Weights of a small GPT-style language model, trained from scratch on English Wikipedia: attention and MLP in parallel.
Each number is 128 + 24 x the weight over its row's rms, rounded and kept within 0 to 255. Layers, rows and columns count from 0. Numbers have three digits each. The size before them is the row's rms in percent of the matrix's.

# up: layer 7 MLP up, 1024x256, rms 0.138, rows 713-759, columns 0-63
# down: layer 7 MLP down (transposed), 1024x256, rms 0.0723, rows 713-758, columns 0-63
up713 098:106148141107165110130083169133152089099151107121129134163109126117125153127131106116147107150157132097126091138097094124157115090150175117166125090150131100129121117100146122146138112102129124
down713 101:163142094116122143116127125135118148165108176096152111105160135115144078167146170120117120128084153146141103122177156143130098112155127120131146141121153126129131159090123105120118083158121144
up714 104:155123074123127092173153112117123139149146142135126117086133185115118146169073131123159092135123104091123119136149142110138152136128118075108125150146144174153113119165116091165113101161146101
down714 100:119114139167132136095152175103124137105102113085091142127157111137086170112097111157150130140112120182140130159157153104140122177129119115120090139142118111115121114125123133144166150068106112
up715 105:156104127151152128111106144163141176195173151107153165125102117160134148122155107115127091142132157131124128170126150142096119099131079159105163137139071163125119143161101124118097133118138161
down715 099:105138145146119145120130150170132140151105126164207115156146137122113126142141180101128135154114166084101120088106141133099107102154101134112091112137097107128119090100105115132121091149174139
up716 091:097131123107127152128128094104127135103179137093168122100197174085119145198100107110093123116152139130123135138131126106131133175139132148137115187126105147161138085118128067133128124107143148
down716 100:157098150149155122093147114073133126129094154187093083140102104143130096111115099174127166111117146145105135125120113126112134094099097150146109086122132120117132123163144147155139140111137115
up717 100:103126135120115114092172123149116160107096135095075122070156135173134129115127131184119120106173120148134104132112152144128132089123121120118118160167127140113160171114113123124092111093132117
down717 099:109130125145114120123109080123137111136142125088102132095098129094141113114143120171156139130137132109125168140129118138117167138198101124140100111132103151106138107133135112155138120157163167
up718 100:111119099119148152146111107159138121132100101114116190126136116136109097131156134113123102126145136107086145088139148136099145142127124115130099132200124098104149152146165144143093136116155154
down718 100:154117149172142157138144146088119174139078097111165087134131137121145139137103117126178141105097130168128137108148153143120125106108075133072141124099085123177088145081128110148149147098105099
up719 106:122118129120114139104130129105127137087110175114134168117132128147110127162157135141116111136126121113093116146155185101140115132120181097123103155142121112098133143141122046098120113119136144
down719 100:133137145108129087147124146124125137149144132131130157160129120139110137098142120096144131087119093132134134123093126131127113069156122143127106093124100144117108136144149155113069099151077157
up720 102:102123164130126141179116093129117078139124139126100127147056163124125113123106134168136103105119099088128118120105167114124136056119144121159155142125127131169128108128124133100145177173116145
down720 099:132131092099085127112151106130138201142107120177104161109108128139102142161141130121125108104129137124133119096092157111154125137108143159095134131139109133100124112123139117095113135143104110
up721 098:122147119094160134128117142131106152143091170126142127116130110138162129091129145126166152124129180141144101162101149128085125134122117141136137170150158094119158121146078118137095124143130130
down721 100:132111120127146098163144123144145125133110096157137131178112135112133100113135097144109100115134122118155113107155157117142123083089123091079098123130163113183178167130133084146082117098136158
up722 095:136084130142110137125104158127124123121107107091135136108142121217133098123099163131152109153092131114112087123128188149186139088149095131111157126115141116124153114139118112193115162141110184
down722 092:170149120128120158163156123104129144101118129160119125176130139136079146141119145145081124135149134124105135110127074137066134149125124139112123142184090136165077107149122124106133112121115120
up723 103:117137138090118138157127109114126096143108113114158166157103159139118108142124155161147120117130122129134128124143134105101131139118161102102179118124129155108121125123154112101122141130157116
down723 097:135118082136152111142166167139072097145144154147077127113055126134139176120134137111136090096107113138140103153133100200107156147124119116100135129082134082125177136102097085140114105110156097
up724 100:132140124097116101091127146163069156131101118157118160139129135139088113159135116125111071116148135130112122154148094087136135104121105140128113131146153157157150104173170149157138121103157105
down724 105:142151099160131135138128146135130120095147148137136113139127100124155145144093112108120138107061126145120105078136190099125123134111092116141169136114106127124131130125133130146136101070142144
up725 102:131085131146126156114141114137104150136125132132123110124134193103104125147103137110152110147168092124111114139113171160101105101102132128078115131129137148135152117098129153111136117163137127
down725 104:153121135104093141113130106084140130148097153089127114144136160126099112102118096118098136077084124140086096146157105124099116082110144085124165126118147134175121108114141140126088151076110112
up726 098:090101114101109113140106115069132120090124140115148101145110162100131150170159098162134126128112116144151129085115153113114118137141094137165175105126151144129152154186133144170089139183144119
down726 096:133119144176107114075107171146118072130119140171121138141082119163131153087131126119070132140106130104106132125147073143167135168118120097127153139147100106084127174147102135151132118094112146
up727 100:186105091128081145178132151171135102128112133132124133127099132093118108140133103117116148111120132151163124101149156126134110108084129120104125112130133160123187178145136130118134118103082117
down727 100:140137129154139118155135129131111148101109147108171109151127156162131129115153121140148111145134119120048171131071122126156136158144124156132082185050081114130069101114094101144120127110113107
up728 105:133157130157126108168121106171129127119092086120137127148139101125123184100132120097121120124112099134118098154137167171102158147131127132131118108118138141137130100117119133131097120116121100
down728 103:147079148134108108143156151129064165141120100155112126153071127096121184127157135124116167092120101140096134134126131114112121137144129122073190108093112122123126177130134135109105126115109130
up729 101:112121121170136139125147076106122165122160120147133110056160175137092155122155103135124139146079120144114076142116142144141118129125169109134148165105089109117135171120124131100141111165118110
down729 105:141098082136149137129139113139125119157145121124138105133172107110093145109134123133117080095106124156153135148097138140144089156098167133133140104105134099165120139113142123156141119141114135
up730 102:106105119145097136121159104157091117137134143117101123116132125163123104167112159122157140145118116149118126140092112128083135142153174131141108087131103149134126134147084067090104143134162123
down730 103:115151156114122121138143138114153155155111150117154110150120091108159132150140096120187129155106124106118101127150141158160163148148166129124099108120122140146138130158165107150119115125115111
up731 107:064130152108094098161124133120112135167132124122107143094105149121134115173108122097152130096162146099124120134073114094160147173106181166089112156148056111134172124117112149131133128134095145
down731 107:141160111121115113143119115129099145127125128106165091070145160126170113117125118163117113136151112081093133099137093100154125132105162168116113174170125115144127133097130149125102140136138110
up732 099:112125125079147122097135146114156101098119145106124117135164109117153089135113114127139141113167132140105145139125122126101158114127127115133093141112154132112087104114114113124180104093143116
down732 097:136172140142116090176116142159102075148165133061141134148102129139099100093138114155098067139118139132122090141130107155153109137127124109151126120119123142102070154149131135081073096122145129
up733 101:094124150119111160137105147136133136113138087103147137168119162099100157132128089135115131152112106160128084142162108133115109105117131158128155152084149173137115142146139166112118140108134130
down733 101:107150143107142106114139079168125136113172146134143109126133054140110103155106127094120130174108116128127161144158121165163140094157148153148124113115102117194116124123119121110137144130163157
up734 095:127160172076090120132116111153154122154165114091126147115128139148117102116100071110117100132120115166121144138117152120151129161121124128145118118143130133145084154150140150094109116158121116
down734 104:115151165124133112158152087135106132110137127106115118147123122134148153161134124181128168119161156155136105096136124116089114104129162106148145107101094130119107079092126135087128154111111123
up735 101:110137120138129144130089131143113134138123170122131113150083120152130105114187106101147109157147146094165152150100127131126122093107139139113145166115093127138153141083084112120106104149113156
down735 105:097106129123147160146135149104109160134132129161154129155146103138151103161115163116143130122118168129086119096081114104135133078132108108117107092138146154115127166128133131153124131160128125
up736 101:134126126118114110140147125136097113101149097145062135138180107102093138116129139085159107124128116152126111148116170120158164093127129153108136146163100123120122114132132096099106162116118160
down736 103:113166161138126152138176097118125125121106134122139144100127134097148131113121102167150162152119158126125129138128138128076077121130115108151113140129136134076163156083141085142131130144130115
up737 106:142126119066109135099107120101118165161145117158174097097108129132123115161153123133162107120116091107103122150151117111111092109139129166108103122170119136153165134107123120146144095122122123
down737 101:162081118105124094133097165155116146148123159138155127137168126114155167108147082086119111102129141115108128119159105128127133115127088137114134143166121155130136118160126138125152131100160137
up738 100:131120132132154136117103139137133146159112136130153087091119128110089127135173171113122128148133128128179107136137111109154118135152141104169161120118112131171129156112172143111104139145143131
down738 100:122113111142135139150103115078108147166111121144094099164137121116161116146079097110161103125119097145155125122118094117122175175113129127122126124128134139104161132147112146136164127128114166
up739 097:146117151108137123176090126134139121115145103116123085122155151149125125100135158143123161133110090150107095141130169108149144127117065122124143137190095138133127105098146117109111097172133145
down739 097:149180159173145110109168131154114148129114105161124126147090089131110121105117132091138113101146132125150143092158110115109142153161139148101147124093156149124124107167138115132114132138125125
up740 098:147139095133112103135152160158107134105138154145117095076109140143124134091141075129124102158101135128135134176135145167162104108144133115116111107119116136139112179127146179133087131131103155
down740 095:138140129107171115108128149109156151140142116129128163111138110124102115151165114132123114106169097128141154162145107129159124134095167178145120129143110104125093124098138075140093178102105107
up741 099:145112123092151118113107137118131125120107147129147172161127146148070146117118141150131081171109091133110143138159098127143165135139132141111104091176119153139143127160097125113146177092159078
down741 104:113137147194116143083137173130126096111126089079106120107103130172099124106152125126125162098158137119132120101124133135138136119112094116102163148115160136144134147127123160093088096119150132
up742 099:131118140110115168127120139087128094097156117121141118115136137156119129158162160089126084108114157098133150089173093110104114089140185124111137109088132135164155126119122121083116100120173129
down742 099:102131161116094137143149110142134109111122120135133141133095176152160138099101136104114093147121135129116138123102148086150101126146107111153156139129123124140138177164126155154168094109136133
up743 093:079149109120131154124122127121113162113142175149120157139099105159130169152144088127140127126142116119182113102143168102101127129099132165133096129126089124109166162114135161141159172109182144
down743 095:176110153107157101140144086117138095139118110154149118152126146088120085092117090123068135130120117131082124132123113142148106127192139080133127157143146137127088133100135097126115118136120101
up744 101:093138121117126105181117118123120105092163138163130093095131127140122105143129121091144145100124121135161094152143138112137141105123115157120136104115134118146114149175157104149124111182123174
down744 102:171124119138096156113153127163105130142119109090129146162140117124150108163134159140142113122105110164122124091119121110140076104138110138152100148108094115120121153094096143141122163104111135
up745 097:157108135113144149127099111071100133099137162124082093149118115139107128155160117131155130198135124114150104088167095114122141125116158156128108085138086153126152185129147171108107150150128122
down745 096:141095116132094114128150092120114140123150103134150104138114137123081166120111140113117172108111134135080078081126132170123097134172142075129128154113159136122160094093063124171162144104091131
up746 102:150128120125085114135109138152141130150124108122087160123113118129106121086164109149155102119067136116149185140145153103131169146145141152130113121160143108141150124145143098142126180178160096
down746 099:158152118088161142104111100116133148120131150163110151096092153101122113195117123125164137137127118094156141158127154118130097128144150112112164157162140135124121163148119146088118106112094112
up747 096:143117123154130111113117123083100169141135105151128105113123177109144136093106101126101105131121135093153162141138131135143106124134084111147134114138107123111152135164138107122154128173120126
down747 094:116094170074139132144166117150118147112118119125137121112137137140090128101115120118105113108106158170146161116179123138095159118148135120103114140115173101122132129119156134111115110172125145
up748 104:109093162133109120115148093107145137191121141140116103117130122154117111123162121125148145123131092123146077097147130092105112106136130115112118153149147118148130120130173120144094112195133119
down748 101:137137127144157118134130132097133133132117088155137135134152099108136154167097120150077166092121159184094150133116166109140149140104118122127095131073140126156097107127076133126181147131126109
up749 103:110093147120150128089126099141118106119128103171121121172127156150132170131136161102109070130126134084120127153123107111112126103101108118144121167154069083101084129164120110136152151085124107
down749 101:108156059120117132138114154156160176145138133100130117105130097120096099107104143118068127132127097125134154102162116167131157160138175095144099123090116128129136129122128175145125109191131146
up750 099:153128102134133122154129130155124133139094151176145135118117151137093146131142156149139134185138122145120157089172124118089149095125133148098114113163107113126154131114169119124099111081162125
down750 104:142114165144137089136144082146096123151118110125080168140098126109108160149115089145115133127139162123154113100112123114143138136101157147144126149132114139147122117116138100111121140132099167
up751 099:116135097077082102136145173121163157088207122136144169131156114178166129087149129153125171151117078122119083151169096144119123162156143110145119093115136125190130138113126100104132101140126145
down751 110:137124104150107170138119122137105152143152088134130133104108127119102108095132111107152147105158145104150125172075107147168113094149178094110122145167121123105150124127082138119130145139135113
up752 098:090124158113143161134194164130139122132108143132147132140096111123098136125163157112154125088123098119137125104141120098198130073149158131126159112127147117068148104103136129154138160091115131
down752 100:164151100090135104145071102105130187158157127133109151148098115166139115113110122127129112108165140156089158130164140129089137162145139107111157120123112128162115137138120167139102143145126160
up753 096:123152123129078155118109132101115128145107090148141152129132124102146123116101116146120129110118098129113137085161121128174103125129145126117127155162113113115103159145113137118142121100139137
down753 094:152117124136112131129158109142151099134172118092107118170104158171116146170112141125090111135151105153143129147135122134100138160118123136115122111132125108109137113133127124137161131144152158
up754 105:137110125130095123140097143134095136117155099151161133121107106137101102139134113111138152140137127128135093130118156117110170144094124136097120121095138179123172079141134126102085096141102108
down754 102:141143100129156139124120082143134115104124126112088157099126072117120131050155096123126129124130123166086145178112119091095148108134150144128101105129112143128131071164138152125113131184128172
up755 102:109166161133115110106158130095112136131141115110166137118136170082123090124123148096129083133142177153142166139120141141192115133116170158085123104101135110136136144092166139123123147139143142
down755 104:131126097106134150098086115151108054143134154131122113131145096113127101091168102144127179150115082107147150158109099139159137109087121130112157130128141126128089122116115115090099112122152152
up756 105:126149109150123135097101092149135097126157134101133128118124141104093111138143145091185143114137154121137111130139143132122130122140134133122172124121133160102137127154146119119131118160166116
down756 108:122124090164114122140114116146156135082138147139097106116112095109141145113137136107198126119089147156114129112143146139144125062092108128152119124118103155144107082181155153131072146120147126
up757 095:142122081112120151128152127156116145110158132121111118126181124095099090129155123124146084104162112124120145114139133161124136135123118076082145135083095146161117122092121129106124076113132140
down757 094:132175130138165085139134157152122146121108087122135150075104095134064110113122154103093100115097107122174114116101091119165106113141102135159173127091105138108116178130113146136198104071123124
up758 098:138128124138116104171141145183120137112168178170137138128085123095102114103156155086099130086114132128131115116118173150105139126176105116086130129102130136115134094125138115127143137129152159
down758 096:090127147136105119101105140087126123140076089107129147174177129148178123132087105173113124147134097121141114116142119122104113130135137156157106161146120081133141143130150126093097114159131137
up759 100:134134146191130173086100066137120146099115114086088113169162156084127092164113140124135114214135120182161156148129093126172166103070130174135123107130161122161162151086134145117146101157150118